Weights of a small GPT-style language model, trained from scratch on English Wikipedia: width 224, 10.8M parameters.
Each number is 200 + 20 x the weight over its row's rms, rounded and kept within 0 to 999. Layers, rows and columns count from 0. The size before them is the row's rms in percent of the matrix's.

# layer 4 attention output, 224x448, rms 0.0498, rows 57-64, columns 0-223
101,228,196,207,210,211,198,224,186,211,186,198,182,163,203,221,194,191,188,222,225,181,212,156,204,163,213,208,164,224,210,188,216,214,199,203,214,196,176,201,195,172,185,184,168,233,195,179,208,186,200,174,230,174,221,213,209,209,193,231,183,239,201,220,174,211,218,252,207,185,199,222,191,204,214,202,214,201,198,204,205,211,195,226,216,234,200,181,213,186,199,215,143,207,181,195,207,188,213,230,187,203,198,211,211,222,200,203,241,216,188,222,182,213,238,197,163,173,205,210,229,193,170,206,214,214,175,174,191,228,202,184,190,229,200,188,205,183,201,225,204,178,199,216,224,206,213,219,235,210,199,192,183,226,197,190,214,183,200,199,190,247,178,190,205,220,212,197,211,189,158,176,202,179,223,185,200,196,214,179,220,228,202,196,213,225,195,194,217,195,225,230,166,211,207,198,204,228,189,228,168,194,169,188,165,206,188,248,180,231,209,173,197,195,188,203,215,218,196,213,213,184,217,173,245
095,232,220,208,215,166,230,203,186,215,222,203,226,214,188,221,215,205,201,234,231,239,234,194,181,184,206,205,174,212,205,204,197,228,219,183,209,191,221,227,170,199,209,204,215,191,207,208,216,196,207,186,192,187,182,168,212,224,215,180,215,211,201,212,211,212,201,197,175,205,193,203,168,168,195,233,227,204,191,194,183,200,191,180,220,226,152,183,201,222,211,190,198,194,240,209,183,198,241,193,172,211,185,200,183,187,212,181,207,172,172,213,192,189,217,193,196,189,279,193,182,193,165,181,227,200,250,182,203,242,210,236,228,182,208,189,212,166,196,198,226,195,187,221,227,209,214,220,195,205,217,206,197,212,162,258,216,204,194,188,210,190,216,223,211,248,223,202,215,207,197,211,163,197,207,232,187,207,195,192,243,231,200,218,219,199,230,191,213,230,205,198,175,220,205,194,226,212,177,190,203,197,237,190,217,258,215,233,205,178,183,204,168,195,199,204,232,208,222,202,213,189,203,191,160
095,194,197,222,240,207,194,226,207,212,266,185,218,224,226,173,219,183,239,206,208,210,191,196,179,193,211,207,178,204,219,193,157,189,213,190,201,232,217,193,255,186,208,217,192,218,242,186,210,187,201,222,201,205,182,214,188,187,192,201,217,157,199,198,226,217,216,198,246,211,195,167,222,177,192,208,227,183,224,174,185,206,194,231,185,174,225,196,166,186,194,245,233,194,233,227,181,220,163,217,204,189,211,185,235,211,231,225,185,217,213,213,201,194,200,185,185,216,195,201,196,184,182,214,201,191,193,178,197,195,215,203,217,201,196,214,187,221,182,192,211,214,212,181,206,212,181,217,197,234,204,232,175,205,201,244,211,205,220,205,198,189,194,177,188,230,208,206,192,213,257,235,196,222,218,203,216,175,236,155,182,189,192,198,210,245,196,235,205,213,206,195,195,177,178,161,187,223,194,212,162,169,205,225,185,207,223,187,175,151,217,195,212,189,177,209,190,209,208,212,185,184,191,145,183
105,205,199,172,218,208,195,239,190,180,213,211,196,173,177,194,206,218,204,182,220,183,192,201,212,200,209,206,222,203,189,206,188,214,189,222,189,206,188,224,178,198,201,188,209,202,187,197,176,258,183,174,212,173,174,218,197,241,211,226,178,206,211,181,192,223,203,184,216,215,179,170,187,195,199,193,216,187,205,201,189,196,185,230,234,204,217,192,168,233,201,205,230,184,192,148,203,188,223,186,227,182,174,201,203,183,178,192,192,200,199,207,168,177,171,207,176,213,204,198,202,210,240,192,206,210,234,217,201,217,234,184,220,204,196,201,181,182,164,203,202,226,208,215,238,189,199,193,208,222,233,185,170,181,190,226,183,182,227,219,169,227,215,196,193,218,212,157,189,199,231,191,185,212,225,206,207,198,218,231,217,212,184,222,211,165,177,200,226,173,210,186,190,217,201,192,200,208,192,203,237,229,199,204,202,204,198,205,185,211,208,157,193,203,213,199,190,180,210,203,199,184,166,185,199
114,193,213,185,167,204,152,205,198,207,190,194,234,199,219,220,244,201,204,215,214,196,171,211,213,217,170,200,233,215,189,172,185,221,210,191,200,222,169,190,196,183,219,225,200,176,204,182,218,178,198,166,195,237,213,183,208,192,198,173,199,202,181,192,208,180,179,209,198,192,199,162,184,187,173,189,194,208,228,223,186,218,210,183,239,196,214,200,227,195,210,184,182,210,186,193,168,192,191,159,213,181,210,206,171,210,187,185,201,208,222,206,226,185,230,180,199,185,209,186,226,188,199,185,163,169,221,197,219,183,199,190,182,213,228,218,209,180,188,239,187,239,232,201,227,213,194,210,164,216,223,230,193,196,225,215,209,195,209,184,225,183,189,195,161,222,192,201,225,209,211,206,224,209,220,184,189,219,208,168,228,171,189,197,180,174,213,180,189,212,193,207,166,203,173,232,192,201,216,187,212,209,184,188,203,204,201,169,226,217,196,163,188,206,188,207,209,181,232,188,241,240,214,239,178
100,178,194,202,170,181,218,178,199,191,152,185,204,170,206,208,233,199,215,213,179,208,197,180,236,193,193,207,221,202,185,199,245,175,176,183,232,163,207,156,177,199,193,199,234,188,222,237,196,188,179,178,192,203,208,229,204,246,239,201,212,199,169,223,215,186,169,214,171,185,185,247,168,206,193,193,193,181,198,236,181,205,225,185,236,225,170,220,203,202,168,183,187,192,178,193,230,188,194,192,222,233,193,220,213,210,191,184,203,192,172,196,227,168,203,201,207,214,204,198,205,211,214,180,189,212,201,223,177,192,190,204,213,148,152,223,222,204,208,218,205,176,180,184,188,234,180,212,197,205,183,241,195,234,215,200,207,183,222,212,155,175,212,210,196,201,161,186,178,235,208,193,234,205,187,199,160,196,201,210,198,205,196,178,184,204,207,211,202,191,204,176,185,217,212,165,176,218,192,198,228,191,219,165,169,162,193,185,200,210,204,219,156,203,199,208,223,203,199,167,168,178,192,182,207
101,184,188,134,196,201,193,217,184,229,212,215,223,212,225,177,220,192,188,189,194,174,199,234,197,196,212,196,178,228,224,187,187,188,239,196,168,195,217,211,212,194,220,215,187,231,193,232,205,221,211,192,178,169,210,218,221,189,187,198,185,152,217,185,201,191,211,208,178,218,208,151,176,196,228,172,222,216,185,184,160,177,204,177,202,191,197,201,179,219,205,210,227,234,218,202,177,190,223,196,168,216,216,204,201,199,208,202,164,213,183,188,188,203,228,211,211,249,186,196,181,210,222,191,211,188,193,238,197,152,197,193,204,170,153,239,176,202,216,190,181,204,211,232,192,187,225,202,186,212,200,226,194,171,202,179,249,219,207,224,180,177,141,190,143,192,177,211,224,197,189,204,219,214,197,175,174,203,181,230,227,212,208,209,197,183,157,164,226,238,180,211,185,239,186,184,194,172,188,178,220,212,198,215,208,218,227,187,211,202,211,216,202,204,175,199,188,191,189,170,192,229,197,187,150
114,215,184,186,152,209,226,211,179,186,217,204,200,176,188,168,225,212,236,178,206,200,226,210,228,199,232,176,196,210,213,191,169,231,177,184,168,183,208,181,200,238,173,190,215,205,162,192,210,199,214,183,180,215,217,195,174,198,198,218,214,222,237,209,215,173,223,204,217,173,210,181,212,194,211,207,199,179,186,173,199,196,224,204,209,199,194,154,199,176,192,190,194,168,201,210,196,194,213,196,174,190,202,173,206,198,183,160,184,214,198,162,220,191,189,230,195,162,188,178,169,228,156,208,184,208,158,203,179,213,225,230,212,175,213,224,191,243,224,223,189,212,214,220,165,188,179,197,176,202,193,218,206,229,181,177,202,224,230,177,188,216,203,224,258,226,177,211,194,186,189,156,235,213,208,185,198,193,181,225,230,238,175,186,188,177,197,183,199,210,246,208,196,169,183,205,185,199,197,170,149,195,194,221,220,172,213,198,171,203,216,202,202,168,222,185,177,202,195,205,197,205,208,209,212